Weights of a small transformer language model.
Size: width 128, MLP 512 GELU, 4.67M parameters.
Architecture: LayerNorm before each block, rotary positions, untied embeddings, capped logits.
Training: a variant of SOAP for these matrices, 232M tokens.
Each number is 128 + 32 x the weight over the matrix's rms, rounded and kept within 0 to 255. Layers, rows and columns count from 0.

# layer 4 MLP down (transposed), 512x128, rms 0.239, rows 361-460, columns 96-127
[[ 96 141 135 154 138  85  87 122  96 136 146 169 178 209 154 143 121 122  79 124 175 121 205 128 111  73  80 106 166 136 135 121]
 [148 171 126 105 124 181 142  95 142 146 139  94 135 107 162  72 115 151 159  99 111 152 169 191 118 110 131 165 173 148 120 133]
 [130 107 165 163 128 155 121 162 101 135  76  73 132  65  97 108 103 142 100 171 159 126 144 165 102 131  65 121 106  68  91 178]
 [ 96 105 120  96 130  57 133  92 120 105 149 153 137  97 130 164 115 186 122 107 119 166  93  64 133 110 141 173  55 139  63 104]
 [151 136 169  55 137  92 133 155 151  83 100 154  92 202 138  86 105 106 169 154 125 114  96 141 127  83 144 130  20 119 112 130]
 [169 140 132 140 130 125 145 158 143  74 107 194 131 146 111  86 165 131 131 119 104  96 119  84 146 144 130 154 102 142 173 148]
 [121 181 121 202 133 156 157 127 106  62 111 144 134 112  79 156 147 123  83 125 127 118 103 133 166  82  78 161 120 130 139 158]
 [110 135  57 120 120 169  91 137 177  92 110  71  95 161 113 173 113 133 162 138 164 208 145 130 103 140 121 108 160 159 173 116]
 [134 119 144 114  82 110 161 110 125 131 111 131 135  57 108 140 150  75 185 219 132 137 105 128 112 162 127 165 155 107 182 186]
 [ 77 100 124 142  82 212  79  99 114  18  81 101 135 171 147 103 110 137 149 102 162 146 186 148 113 116  64 148 133 157 131 102]
 [119 135 167 156 116 152 144 131 123 170  36 131  80 102 152 122 104 109 161  97 101  80 174 152 130 150 117 133 143 115 101  83]
 [143 110  84 110 168 130 122 181 174 199 122 160 123 148 103 178 101  89 105 135 134 136 139 107  61 143 168 150 172  95 120 107]
 [130 113 151 169 126 122 145 147 168 128 131 167  85 111 202 107 209 109  93 181 193 119  77 172  94 170 184 106  97 173 150 159]
 [168  89  33 144 152 107  85 125 172 192 108 124  64 113 145 190 102 112 119 144  60  91 105 165 164 147 138 115  52 140 127 123]
 [128 185 121 203  87 143 136 105  80  55 206 128 138  65 117 114 174 112 167 178 140 143 200 147  99 173 174 151 102 105 141 179]
 [122 111 169 160 101 155  79 137 122  61 112 157 143 100 131 114 198 139 132  85 128  46  92  65 120 132 154 117 178 141 137 135]
 [161 124 137  91 132  96  96 148 100 177  93 123 103 124  85 111  97 132 128 144 164 108 157 144 107 152 109 101 157 116 141 173]
 [107 167  81 125 148 107 141 148 105  92 141 130 143 165 137 155 115 108  84 133 140 147 137  61 137 148 114  74 127 122 144 115]
 [ 50 122 105 118 194 123 135 127  94 140 152 132 113 150 155 109  83  92 135 141 131 179 143 133  63 126 186 140 165  98 127 145]
 [ 72  99 139 136 135 153 110  91 119  72 147 112  76 159 167 128 130 114 121 179 159 119 140 117  73 163 116 117 213  57 113  83]
 [147 147 139 177 139 147 142 130  89 154  71 115 131 121 146 130  84 111 148 117 141 108 165 125 130 124 119 212  77 146 144 126]
 [104 168 126 118 123 109 133 164 180 155 134 113 131 143 157 137 211 102 133 143 130 135 142 128 113 167 126  92  92 185 132 125]
 [112 136 104  95 150  79 152 218 141 255 115 139 127 209 150 130 134  96 118 179 120  88 151  95 106  82 174  78 145 164  62  53]
 [177 174 212 105  96 155 113  79 124 138  84 134 147 141  73 128 115 109 136 169 110 130 116  84 149 112  58 114 143 110 229 115]
 [185 104 123 120 134 166 117 116 142 154 157 112 128 195 139 154  80 126  93 107  97  92  86 153 135  69 138 160  90 158 102 122]
 [ 98 180 141 119 128 117 172  94 125 144  85 202 133  46 145 101  66  71 119 131 181 113  68 118 152 159  75 175  52  92 141 137]
 [155 141  96  92 159 134 138 140 116 168 159 127 186 174 122 127 125 144 224 114 187 198 129  86  47 183 162  65 133 148 203 145]
 [115 149 128  98 124 180 152 104 171 175 152 172 110 126  31 122 102 179 121 113 101  95 150 138  97 173  51 143 131  69 105 127]
 [178 165  94 164  93  86 126 119 110  96 112 131 117 176 126 139 149 151 141 112  79 134 119 113 128 125  57 208 158 179 180 153]
 [119 123 170 124 175 101 152  99  97  82 164 163 119 177  72 195 101  36 112 132 120 154  71  91  70 153 111 119 118  79 155 115]
 [156  81 106 121 121 115 170  57 122 152  95  68 105  77 108 136 159 122 147 140 122 158  63 159 156  92 161 200  94 100  99  45]
 [134 165 126 133  81 133 144  80 144 150 120  87 120 131 101 111  98 161 142  95 151 103  68 140 132 124 196 108 110  60 142 183]
 [119 167 154 137 191 145 134 163 137  74 136 163 100 132  68 157  87 112 121 143 107 116 141 177 141 154  80  92 111 109  99 108]
 [150 102  76 117 129 131 128 188 128 108 161 177 124 164 140 179 134 156  96 150  79 169 133 117 128 123  84 166  78 148 182 127]
 [153 149  72 204 115 156 137 150 120 103 173 143 125 158 104 136 147  97  90 138 136 126 114 113 206  77 157 129  97 125  76 135]
 [111 135 143  68  92 168 109 128 168 159 144 132  86 126 113 176 109 125 121 101 120 142  81 163 130 195 115 171 153 140 105 189]
 [164 126 110 144 121 163  73 115 130 123 147 101 163 157 102  89 140  69 137  82 126 128  96  69  95 121 129  89 133 142 118 149]
 [136 107 164 139  83 114 161  62 133 116 139  50 119  96 145  91 172 134 151  60  60 103 126 181 125 107  62 155 158 102  67 142]
 [ 77 163 108 131 169  43 111 234 125 165 115 137 171 148 116 117 130 116 133 135 166 125 117 135 113 178 162 132 153 103 171 140]
 [124 136 127 101  61 130 118 130  99 131 144 102 139 122 108  83 126  99 126 180  87 131 112 169 148  38  93 147 176 152 174 113]
 [113 128 104  86 119 136 101 132 116 201 133 153 129 136 101 137 124 116 141  97 193  96 129 132 153 186 103  97 156 146 158 205]
 [119 130 154 186 111 116 156 194 130 131 117 104 103 178  77 115 114 123 111 170 128 103 173 134 122 157  82 109 118  99 119 156]
 [203  74 156  74 109 105 157 149 132 161 138  95 111 181 102  54 121 107  75  49 144 170 129 143  87 106 133  96 139 141  65 160]
 [135 103 102 112 112 130  91 153 132 134 144 114 131 136 121 133 123 136 184  97  96 109 104 126 164 100 111 135 117 149 149 159]
 [135 118 124 129  84 102 143 116 174 121  84 186 101  96 107  97 100 115 105 120 134  86  88 120 202  99 110 138 125  92 114 113]
 [145  95 138 136 146 135 164 137 123 133 153 111  63 131 156 136 114 112 165  93 184 165  97 132 166 146 158  93 146 136 116 204]
 [129 122 163 146 160  97  99 155 110 125 133 128  89 143  95 113 126  94 189 106 143  74 133 144 139 197 104 126  60 145 140 114]
 [122 172 104 144 167  97 134  59 147 150  89 136 109  85  73  80 153 151 128 122  98  95  46 130 162  89 139 235 148 135 136 148]
 [147 116  91 114 112 177 117 141 121 113 106 156  78 132  51 123 155 119 161 206 111 104 160 170 123 119  85 139  99 168 165 132]
 [124 125 110  49  19 197 126 144 120  80  77 119 140 159 115  90  91 192 107 130 141 166  71  86 100  89 139 147 127 141 124 148]
 [112 135  70  58  82  44  99 122 150 118 151  56 127 123 159 164 114 136 165 113  87 156 184 125 115 143 120  94 155 167 132 131]
 [175 117 126 121 133 168 132  58 118  86  77 103 125  94  88 124  92 100 112 141 160  96  63 102 167 135 123 170  85 130 138 139]
 [105 126 129 117  99 102 116 133 112 111 130 159 158 134 115 117 124 112 133 118 190 113 113 168 148 142 134  63 185 125 167 132]
 [168  91 167 155 117 129 100 182  86 155 106 123 172 173  88 156 117 122 173 110 153 136 163  98  91 127  85  77 134 166 123 178]
 [ 84 122  98 126 168 151 180 122 183  69  74 114 140 193  97 123 145  78 132 110 127 114 130 169  97  73 112  95 162 113 149 129]
 [124 156  96 167 163 122 139 126 122 119 155 171 148  97 108 109 131 138  82 115 134 139 145 161 174 117 180 183 185 119  94 185]
 [ 49 162 137  84  70  80 128 149  75 170 197 113  83 151 127  93 126  92 123 154 136 138 155  81 158 149 175  96 137  88 107 139]
 [103  92 175 151 113  71 137 158 182 108 190 179 117 152 163  97 168 117 156 130  79 179 144  51 142 118 147  97 172 152 160 154]
 [128 129 137  50 144 120 216 120  99  76 121 110 130 106 140 115  76 140 130 128  90 149 193 175 173 138 153 136 136 124 144 138]
 [125 109 130  84 138 151 133 140 114 110 128 176 159 102 136  83  97 104 183 116 156  93 144 117 128 152  73 169 119 116 112 170]
 [157 137 128 149 110  94 120 146 119  97 106  98 160 101 131  85 108 161 167 157 211 110 122 122 132 128 120  86 115  82 128 128]
 [ 93  93 143 103 139 156 109 146 164 122 149 120 164 121 136 171 123 129 168  77 124 158 119 140  71 144  98 104 185 133 161 121]
 [124 160 171  67  48  93 148 173 115  98  46 112  95 171 155  55 142 162 113 164 126 134 162 169 166 128  99 144 101 114 108 152]
 [142 112 124 131 179  75 167 133  95 127  60 143 128 135 139 121 146  92 103 164 120 112  93 108 172 120 107  81  89 100 189 106]
 [160 170 122 137 105 111 184 137 109 126 138 152 132 113  97  85 110 136  82 181 159 172 107 105 157 113 146 118 115 104 120 125]
 [123 144 131  90 128 158 114  15 144 123 146 157 100  49 132 124 148  88  98  81  88 115  95 121 150 145 101 124  87 128 103 110]
 [ 90 180  97 139 101 126 140  69 177 114  76 152 128 132 150 188  76  80 127 115 153 117 173 151 182 174 123  71 100 113 138 147]
 [ 65 135 141  99  76 171 149 182 111  92 139 127 149 112 101 116 120 144 109 184  97 157 128 154 156 162 134 120 123 155 121 115]
 [107  67 130  91  70 142 126 147  95 127 116 135 177 126 191 111 169 125 154 129 129 129 132 103 141 126 115 140 131 150 175 133]
 [153 115 109 151 192 174  97 116 120  86  76 124  90 132 126 147 167 151 166  77 112 127 111 123 118  95 148 102 102 167  93 168]
 [ 72  83  69 119 167 187 141 115 112 170 147  97 117 149 106 142  87 171 140 103 151 147 122 135  77 120 105 107 165 105  21 123]
 [129 164 146  71  82  69 154 214  86 126 140 108 175 215 128  85 110  79 109 127 101 119 121  59 120  96 137  24 137 104 154 187]
 [ 99  74 134 169 133 131 115 153  62  98 133  99 137 194  45 120 147 103 147 108 101  90  64 118 122 151 103 141 127 152 124 115]
 [113 100  83 136 147 112 126 179 148 165 138 157 156  85 129 176  89 160 157 143 150 172 112  84  86 184 141  79  80 100 109 134]
 [118 168 152 139 116 131 137 102 161 179 116 111 100 165 119 126 137  79 181 101 114 127 146 138  99 147 175 119 118 137 164 113]
 [115 142 143 115 163 118 100 134  88 133 126 205 135 139 162 134  99 150 129 126 142 130 184 115 183 136  70 112 142 135 125 143]
 [132 178 103 100 147 140 106  99 121 136 118 107 106 197 173 184 153 136 137  83  88  84 145 163  72 145 127 126 170 141 126 101]
 [132 123 161 133 123  89 157 191  93 151 165 121 134 128 113 162  45 105 125 147 125 112  87  66 149 144  92 121  86 157  95  95]
 [127 134  73 142 162 141 131 138 165 112 145  70 101 116 102 160 141 177 120 131 114  78 122 125  98 163 114 116  81 141 157 136]
 [187 101 156 138  87  94 164 150 153 152 135 132 128 117 124 103 210 121 177 135 140 177 170 111 139 189 154 133 122 184 175  92]
 [101 105 154 119 107 125 111 113  95 124 116  75 158 115  90 121 102 147 171 105 168  96 168 155 156  87  74 133 117  97 141 150]
 [168 118 100 172 193 138 121  59 149 118 151  79 102  74  73 156 144  87  91  94 142 145  95 126 106 123 145 146 186 169 166  94]
 [135 136 157  99 121 122 137  80 127 175 145 124 142  66  71 120 205 169 169 125  68 100  70 154 115 141 129 142 107 121 143  96]
 [151  89 151 153 109 137 135 174  96 160 100 143 137 112  79 112 132 112 149 117 128  72 120 129 126 171 107 157 124 122 185 165]
 [ 93 132 174 123 168 148 111 111 138 159  94  93 106 139 142  84 151 124 106 127  99 153 112 126 116 210 173 118 103 180 149 211]
 [143 109 146 122 167 105 101 106 158 106 135 246 123 131 164 121 153 137 109 126  98  86 132 107 123 187  95 161  47 184 119 136]
 [149 124  76  53 140 100 113 122  78 140 110 128 130 122 140 163 155 105 191 105 195 177 169 125 114 164 126 159 115 129 165 101]
 [168 136 102  87 208  70 144 176 145 160 153  90 119 151 152 148 133  99 163 111 130 132 151 106 156 207 145 166 183 115 141 144]
 [ 90 102 167 124 167  78 153 160 108 122 183 111 154 112 144 120 143 103 116 148 144 133  75 171  82 160 115 100 142 152 142 147]
 [159 121 181 154 130 131  74 152 182 111 154 121  93 112 134 192 143 117 153 136  98  64 170 104 139  95 157 160 175 127 100 140]
 [142 133 137 122 134 161  94 101  95 136 117  47 101 147  73 193 134 103 158 122  93 166 170  77  93 112 115  84 107 126 157 143]
 [118  76 146 125 167 106 137 102 139 182 110 125 128 146 158 130 121 131 168  58 122 132 113 170 111 121 162 169 200 136 151  94]
 [134 124 122 171  66 158 137 124 131 130 157 144  93 118 142 119  48 120 160 170 154 144 122 141 117  66  97 182 176  95 106 165]
 [199 127 130   0 112 146 136 206 111 115 174 108 105 105 165 170 180 170 103 136  44 119 114 137 146 119 102 158 176 185 149 104]
 [194  63 112 108 128 111 120 143  91 131 144 133 115 122 155 129 132 162  97 135  86 114 183 109 159 162  88 143 101 196 149 143]
 [115 157 114 151 122 109 157 154  86 140 111  92 159 215 167 134  99 193 120 106 183 132 154 123  86 158 187  97  53 155  93 168]
 [144 114 114 150  96 132 144  95 118 120 188  93 108 175 166  79 122  95 147 115 109 123 152 113 206 138 137 108 111 111 156 213]
 [152 132  69 190 159 199  66 153  69 106  96 106 120 151 147 180 202 125 174 147 129 112 158 122  64 159 156  66  80 131 153 134]
 [106 113 110 116 140 179 133 127 135 126 151 139 117 119 186 138 162 127 125 151 129 129 135  88  94 159 203 115 140 101 109 106]
 [137 132 103 146 242 213  72 125 201 151 177 124 175 119 117 165  64  89 111 139 135 101 110 100  79 152 186 181 134  84 155  77]]
# layer 4 MLP up, 512x128, rms 0.257, rows 362-461, columns 96-127
[[102 147 122 133 115 150 159 206 127 117 139 154 155  95 152  97  83 145 153  93 184 117 114 125 134 202  82 104 186 147 127 120]
 [ 99 127  63  83 144  99 132 119 145  99 128 176 143 108  96 137  93 117 168 123 101 162  77 115 196 108 177 115 153 152 135 106]
 [ 83 128 143 214 127 159 166 120 156 109  80 155 128 196 141 158 117 189 138 167  88 134 108 136 135  98 128  96 128  90 112 147]
 [126 175 178 173  78 133 140 143 121 117 120  78 104  62 104 120  85 159 118 141 131 101 129 119 134  93 128 111 155 155 111 163]
 [128 170 111 103  95 175  97 101 127 145 122 110 123 105 171  99 160 129 108 139 158 103 144 146 115 197 155 105 173  97 107 121]
 [ 96 159  99 158 105  80  88 152 115 121 159  68 119 171 144 122 141  29  97  26  95 117 132 170 176 104 132 155  83 132 143 112]
 [143 105 139 123 137  87 143  87 169 106 118 180 163 172 118 120 108  70 170 126 171 149 140 110 111 119 162 104  99  73 139  84]
 [106 162 120 172 124 125 173 129 144 121 139 119  71 118 120 106 140 138 129 165  97 100  73 114 126 137 141 177 163 131 176 126]
 [128 117 105 110 124  93 156 169 150  79 137 118 168  69 123  85 132 165 171 165  92 115 128 142 162 125 181  52 152 135 222 149]
 [ 82 197  78 154 119  93 214 105 148 117 126 158 145 161 147  80 129 175 170 166  95  64 120 126 144 129 112 160 145 100 138  76]
 [131 113 150 133 181 183 135 154 140 168 169 123 150 177 148 109 112 126 130 164 140 179 130  65 141 125 146 131 142 143 113  96]
 [122 144  60 137 202  83 105 120 137 126 111 198 100 204 125 110 157  84 135 129  79 114 108 110 149 110 100 164  94 184 113 155]
 [103 128 140 179 155  72 144 141 148 118 124 110 162 142  97 142 157 123  83 161  85 121  56 155  78 184 151 102 144 127 162 125]
 [137  72 204 101 138  93  52 127 131 126 196 110 135 101 124 107 117 126 161 130 108 113 121 105 170 106 147 142 144 122  90 152]
 [140 140 111  66 144  81 139  87 120 158 120 181 139 172 134 149  89  73  88 136  94 157 122 131 117 105 140 129 120 135 168 103]
 [127  82 105 124 103 151  74 107 159 117 106 130 192  90 127 111 106 184  89 102 110  91 138 157 133 113 126 164 204 121 103 122]
 [203 103 120 135 166 117  44  83 158 115 114 138 107 160 165  72 125 144 137 130 119  96 140 124 118  71 128 130 130 102  40 103]
 [162 142 140 161 111 121 117 104  71 103 105 112  91 111 128 148 122 144 125 203 104 100 117  94 131 136 175 172 127 148 107 142]
 [107 119 128 119 126  41  96 155 161 144 148  93 225  91 124 114 141 150 132 116 145 147  92 110  62  67 154 202  90 122 164 127]
 [205 146 133  78 115 155 101 115 164 124 142 136 129 105 130 162 124 127  87 133 137 192  99 165  94 122  90 107 117 126 140 124]
 [131 107 107 126 156 129 146  73 156  69 129 136 105 140 136 114 173 123 109 115  96 126  97 136 144 132  65 150  90 111 151 127]
 [140  71 106 107 115 181 138 109 121  36 109 121 168 105 127 134  93 128 141  93  97 109 104 151 145 128 120  98 157 176 119 131]
 [117 113 115  84 140  90 120 201 152 121 192 143 151 110 113 125 122 116 150 191 180 116 132 124 136 140 164 132 106 157 149  95]
 [169 138 113 104 113 104 121 152 110 174 144 154  86 112  71 154 155 119 131 126  87 156  96 102 117 174 139 115 195 143  87 142]
 [148 143 120 162  41 144 174 126 170 136 107 142 110 132 127 146  64 205  81 130 129 178 177 158 115  87 123  94 114 100  91 151]
 [121 141 131 122  86 136 121 146 153  90 157 114 132 102 176 149 171  99 135 157 121 125 138 160 113 107 186 147 129 164 125 126]
 [ 79 104 101 136  83 145 149 124  41 138 141 145 160 177 155 149 188 134 107 162 124 161  99 167 126 161  98 101 145 131 156 122]
 [100 148 131 141 166 138 137 145 119 155  75 131 105  99 131 108 150  96 106 162 143 138 123 150  98 109 174  67 131 137 115 109]
 [145 125  68 120 121  96 126 210 150 114 103 138 144 100 136  71 115 146 108 126 191 169 123 129 122 131 120 127 181  81 135  78]
 [135 104 153  99 118 109 115 112 219 134 127 143 163  92 150 156 110 159 151 110 141 177 153 123 107 152 101 131 119 151 125  89]
 [102  87 106 112 115 174 100 105 137 106 129 141  35 133  92 154 112  85 173 146 100 132  69  96 141 121 174  90 113 190 158 120]
 [118 137 151  88 175 139 109 163 185 102 124 149 119 107 152 179 105 172 152 106 129 141 128 150 125 107 123 124 117 107 111  85]
 [117 167 171 183  86 127 117 124 124 116  74  97 156 149 169 108  88  98 127 105 128  92 128 118 121 123 190  84 165 107 119 110]
 [ 89 100 148 134 134  86 115 119 151 145 130 151 143 140 225 161 138 141 168 182 100 111 167 125 109 129 148  95 181  98 150  89]
 [106  50 131  94 151 119  98 124 138 119  98 125 202 118 185  96 188  80 119 154 157 126 138  90 163 121 148 111 126 135 186 160]
 [ 79 105 141 153 161  97 207 122 116 115 118 178 148 150 166 110  97 178 116 147 112 121 127 165 122 130 139 115 111 124 121 138]
 [145 155 146 185 174  94 126 135 143 122 128 131 143  60  74  87 115 122  78 125  49 221 141  91  92 115 181 104 113  86 161 129]
 [134 104 122 117 128  86 138 115 166 144 171 166 115  74 140 167 126 152 101 106 140 120 109 117 156 142 148 136 143 111 134 162]
 [111 169 119 133 128 132 106 173 112 118 113 138 132  99 130 127  96  55 145 125 120 135 114 156  46 141 184  95  76 134 146 146]
 [ 88  87 103 139 105 152 124 120 115  95  87 103 128 125  99 178 111 139 102 116 117 116 146  99 132  45 132  94 142 132  99 159]
 [ 57 210  78 195 142 173 115  92 136 134 175  87 202  97 122 147 142 102 132  99 123  75 165 125 173 109  97 142 120 130 136  82]
 [157  58 140 105 148 107 157 155 146 155 172 148 138  90 125 138 103 126  95 109 106 107 163 135 128 123  95 160 139 138 160 165]
 [126 197 126 146 155 171 140 124 185 134  95 157 129 163 114 164 156 137 101 122 123 156  97 137  88 137  85 107 123 158 153 172]
 [126 178 100 189  67  47 102 133 146 119 114 120  99 166 132 160 117 127 126  85 143 252 204 159  94 122 127 118 175 167 125 137]
 [ 90 136  61 117 130 144 135  99 171 159 147 136 141  68 132 174 123 180 156 123  82 144  90 142 166 116 133 122 197 146 149 132]
 [176 126 126 164 109 131 121 139 171 136 138 131 142 116 123 156  93 177 138 127 100  91 102 144 103  95 130 155  72 142 169 164]
 [ 76 132 107 106 145 142 170 159 161 138 138 124  88  67 174 146 115 102 174 101 115 123  87  59 166 144  93  67 105 179 123 113]
 [115 147 150 108 142  90 105 115 143 123 143  91 135 141 167 141 123 106 137 142 136  89 144 126 141 145  79  62  91 166 167  83]
 [110 137 139 130 129  91 142 158 110 123 117 186 179 133 137 157  80 115 178 110  98 171 130 161 113 111 155 106 109 116 106 159]
 [133 213 119 129 130  94  96 134 151 163 119 151 116 167  69 122 104 121  21 116 156 110  78  88 114 194 171 119  89 143 106 119]
 [134 111 130 101 128  98 102  91 136 135 110 143 137 212 217 137 130 164  81 163  97 177 128 114 100  82  74  85 157 150  90 148]
 [123 145 121 118 177 103 104 112 132 181 168 144 107 161 189 154 172 138  93 177  39 115  99 127 136 140  94 150  79 112 126 101]
 [140 157 147 147 149  63 110 109  72  94 129 160 135 104  98 127 101 134  60 136 121 123 121 160 140 121 125 104 156 127  60 152]
 [132  69 165 137 136  98 165 147 144  73 140 143 149 140 114 131 129 157 108 147  92 124 160  70 158  71 115 136 142 152 138 124]
 [130 161 125 184  84 180  93 196  85  81 104  47 181 188 147 161  91 114 137 173 205  83 125 155  97  90 115 148  65 147 133  78]
 [102  79  96 143 124 119  85 105 125 115 166  68 149 100 144  92  92 150 131  81  84 206 126 154 110 176 161  87 157 100 168 152]
 [120 154 108 116  95  76 127 123 149 102 129 166 165  76 153 192 113 128 104 113 136 103  81 165 107 119 118 176  99 160  96 104]
 [112 166 113 125 125 178 127 105 146 123 128 156 146 112 128 167 111 120 157 149 147 139 134 136 146  81 177 138 115 128  49 120]
 [137 136 158 181 157 149 126  79 142 175 134 104 120 141  98 132 127 105 154 126 126  89 113 122 124 119 126  82 127 133 102 105]
 [178 168 147  86 164 139 162 133 122 104 165 145 123  85 158 104 103 157 105 111 177 103 127 161  66 109 153 132 133 155 158 107]
 [ 90 150 153 126 153 107 166 134 122 150 122  92  95 124 155  71 114 206 131 146 119 199 116 157 121 113 164 148 131 139  92 129]
 [ 95  79 169 111 162  86 152 138  85 140 144 109 140  87 139  94  89 104 178 193 161 123 148 156 172 179  80  92  43 151  86  45]
 [123 140 122 131 100 132  56 125 216 104 174 105 125 155 108  94  75 166 156 135  44 164  57 128  95 137 108 214 141 118  58 116]
 [ 83 140 116 158 141 128 145  41  68 115 154 118 151 122 193 118  73 167 111 137  72 162 175 140 106 117  95 138 118 181 175 157]
 [134  95 173 146 191 100 124 153 139 109  66 157 107 115 125 139 116 125 111  89 130 180 149  94 159 177 127 100 151 125  92  85]
 [ 96 132 133  88 169 142  80  80 156 178 151 122  66  99 114 139 153  74 125  86 207  99 197 125 166 119 173 105 115 178 114  92]
 [151 159 128 135 110  24 125  70 157  87 116 128 143 159 129 116 135  61 150 127 139  83 156 116  91 151 128 126  38 112 112 136]
 [127 167 123 117 138 111 145 130 140 125 120 140  71 121 137 122 108 142 114 135 131 146 119  89 112 139 171 122 138 116  89 138]
 [152 108 148 128 116 135  68 113 126  36 169 190 147  98 189 111 120 134 124 102  76  95  98 125  90 155 137 115 143 117 138 180]
 [ 97 193 145 114  74 124  85 126 132 160  83 163 165 120 184 175  76 156 101  75  91 209 118 158 102 110 150 103 120 184 160 147]
 [231 128 106 161 118 173 142 114 160  96 140 168 124 109 107 130 122 171 162 100 106  97 108 133 145 113  75  62 153  95  86 141]
 [120 122 173 123 141 188  91 119 179 149 112 110  72 130 108 168 134 140  97 145 128 184 144 112  67 153 131 114 135 154 121 128]
 [118 146  82 108 179 131  93  96 118 177 116 134 147 100 111  71 131  75  88 112 150 107  66 100 113 138 104  85 159 135 137  89]
 [114  94 138 106 127 158  75 150 167  83 117 175 131 125 147 156 161 151  54 157 170 103 102 113 121 112 150 155 115 142 138 153]
 [104 124 156 124 101 126  80 137 182 127 104 140 111 179  82 147 149 143 175 102 178 134 147 108 120 139 130  92  98 144 105  92]
 [132 140 153 160 128 118 142 128 122 139 126 122 157 100 146  97 104 148 172 161 187 169 121 121 160 153 123 128  85 112 173 124]
 [113  60  83 127 150 136 118  82 132  90  81 118 175  74 137  40 158  80 139 145 171 154 151 196 111 143  92 117 123 133 125 137]
 [114 164  61 115 139 114 105 131 190  85 139 173  99 123 144   5 101 165  86 106 127 198  96 112 121 119 149 138  72  78 137 147]
 [140 103 144 179  69 168 112 136 103 125 101 147 138 112 143 138 149 103 136 153 154 110 147 100 135  82 178 120 130 150 131 169]
 [114 150 128 131 136 130 111 120 127 123 106 151 172 108 129  86 121 159 201 211 124  85 136  95 143  70 136 196 111 159 130 130]
 [156 127  47 127 119 118 113 124 114  74  91 106 155 144 155 184 154 198  95  81 103 133 134 148 125  87 114 210 140 200 105  77]
 [124 107 127 146 108 124  92 162 195 102 137 130 155 133 108 152 137 140 125  81 202 158 108 147 123  82 124 111  76 164 157 122]
 [ 77 156 128 109 108 127 115  94 118 114 155 119 133 177 178  66 122 146  83 156 100 110 144 150 108 143 148 110 125 105 116 161]
 [114 100 125 154 153 199 126 180 167  46 106 129 156 103 124 111 129 120 168 181 104 149 144 142 123 101 173 171 156 108 102 107]
 [120 145  94 110 207 126 123 115  91 141 237 154 122 126 119 154 108 151  94 126 177 151 109 131 130 106 148 116  81 128 117 138]
 [165  69 152 121 122 135 143 124 163  61 120 129 153 117 124 120 103 174 128  71 132  96  94 150 111 108 164 123 137 139 144 133]
 [124  97 166 133 167 147 107  53 199 102  96 157 142 163 141 106 152 143  97 119  98 135 104 128 141 144 109 109 123 169 149 145]
 [139  98 111 135 107 120  97 112 160 148 150 134 184 123 144 108 117 125 101 167 130 115 155 153 130  90 140 122 150 129 155 122]
 [101  42 122 150 147 144  86  96 113 113  92 116 138 130  96 213 116 101 164 144 125 148 136 101 124 102 115 135 143 174 152 133]
 [124 108 123 157 151  81 152  99  74 163 104 187  83 152 123  84  76 134 148 161 194 143 113 136 137 145 153  85 114 172 163  68]
 [ 97 129 146  91 194 178 164 130  77 126 142 119 129 151 122 106 142 112 146 165 103 147  79 137 130  93 148 109 127 146 154 117]
 [ 50 139 105 144 148  38 106 109  86  84  94 129 145 133 128  66  94 176 179 117 124 150 196 135 161 221 129  76  26 186 127 104]
 [115 118  85 129 146 146 137 103 132 176 123 132  59  92 146 147 137 155 137 156 122 135 170 111 135 102 148 162 173 111  90 112]
 [ 96 134 121 145 166 157 131 155 137 140 141 173  99 101 183 147 102 123 108 130 142  71 125  23 135 124 157  97 115 143  77 145]
 [ 21 126 174 143  67  64 155 176 154 142 121 217 183  66 156 108 155  87 112 141 128 100 133 134 122  57 128 141 114 144 137 130]
 [117 175 115 126 121  60 182 136 124 144 109 100  97 130 126 118 110 157 119 194  91 121 128  94  95 119 125 160 107 139 187 119]
 [126 100 142  67 120 125  88 158 134 111 122 138  93 132 118 123 156 135  90 127 125 109 123  98 108 171  87 165 102 132  95 166]
 [120 103 112 113 164 134 128 107 180 130 162 118 143 165 130 127 154 114 133 126 122  88 115 170 133 127  81 170 127 233  89  80]
 [111 143 216 165  79 132  86  78  73 138 174 136  90 133 179 102 162 109 141 137 104 179  75 159 142 136 131  62  61 100 124 193]
 [161 192 139 115  76 147 133 113 151 131 130 153 146 107  99  88 166 119 114 185 120 115  29  83 109 169 149 126 117 136 171  93]]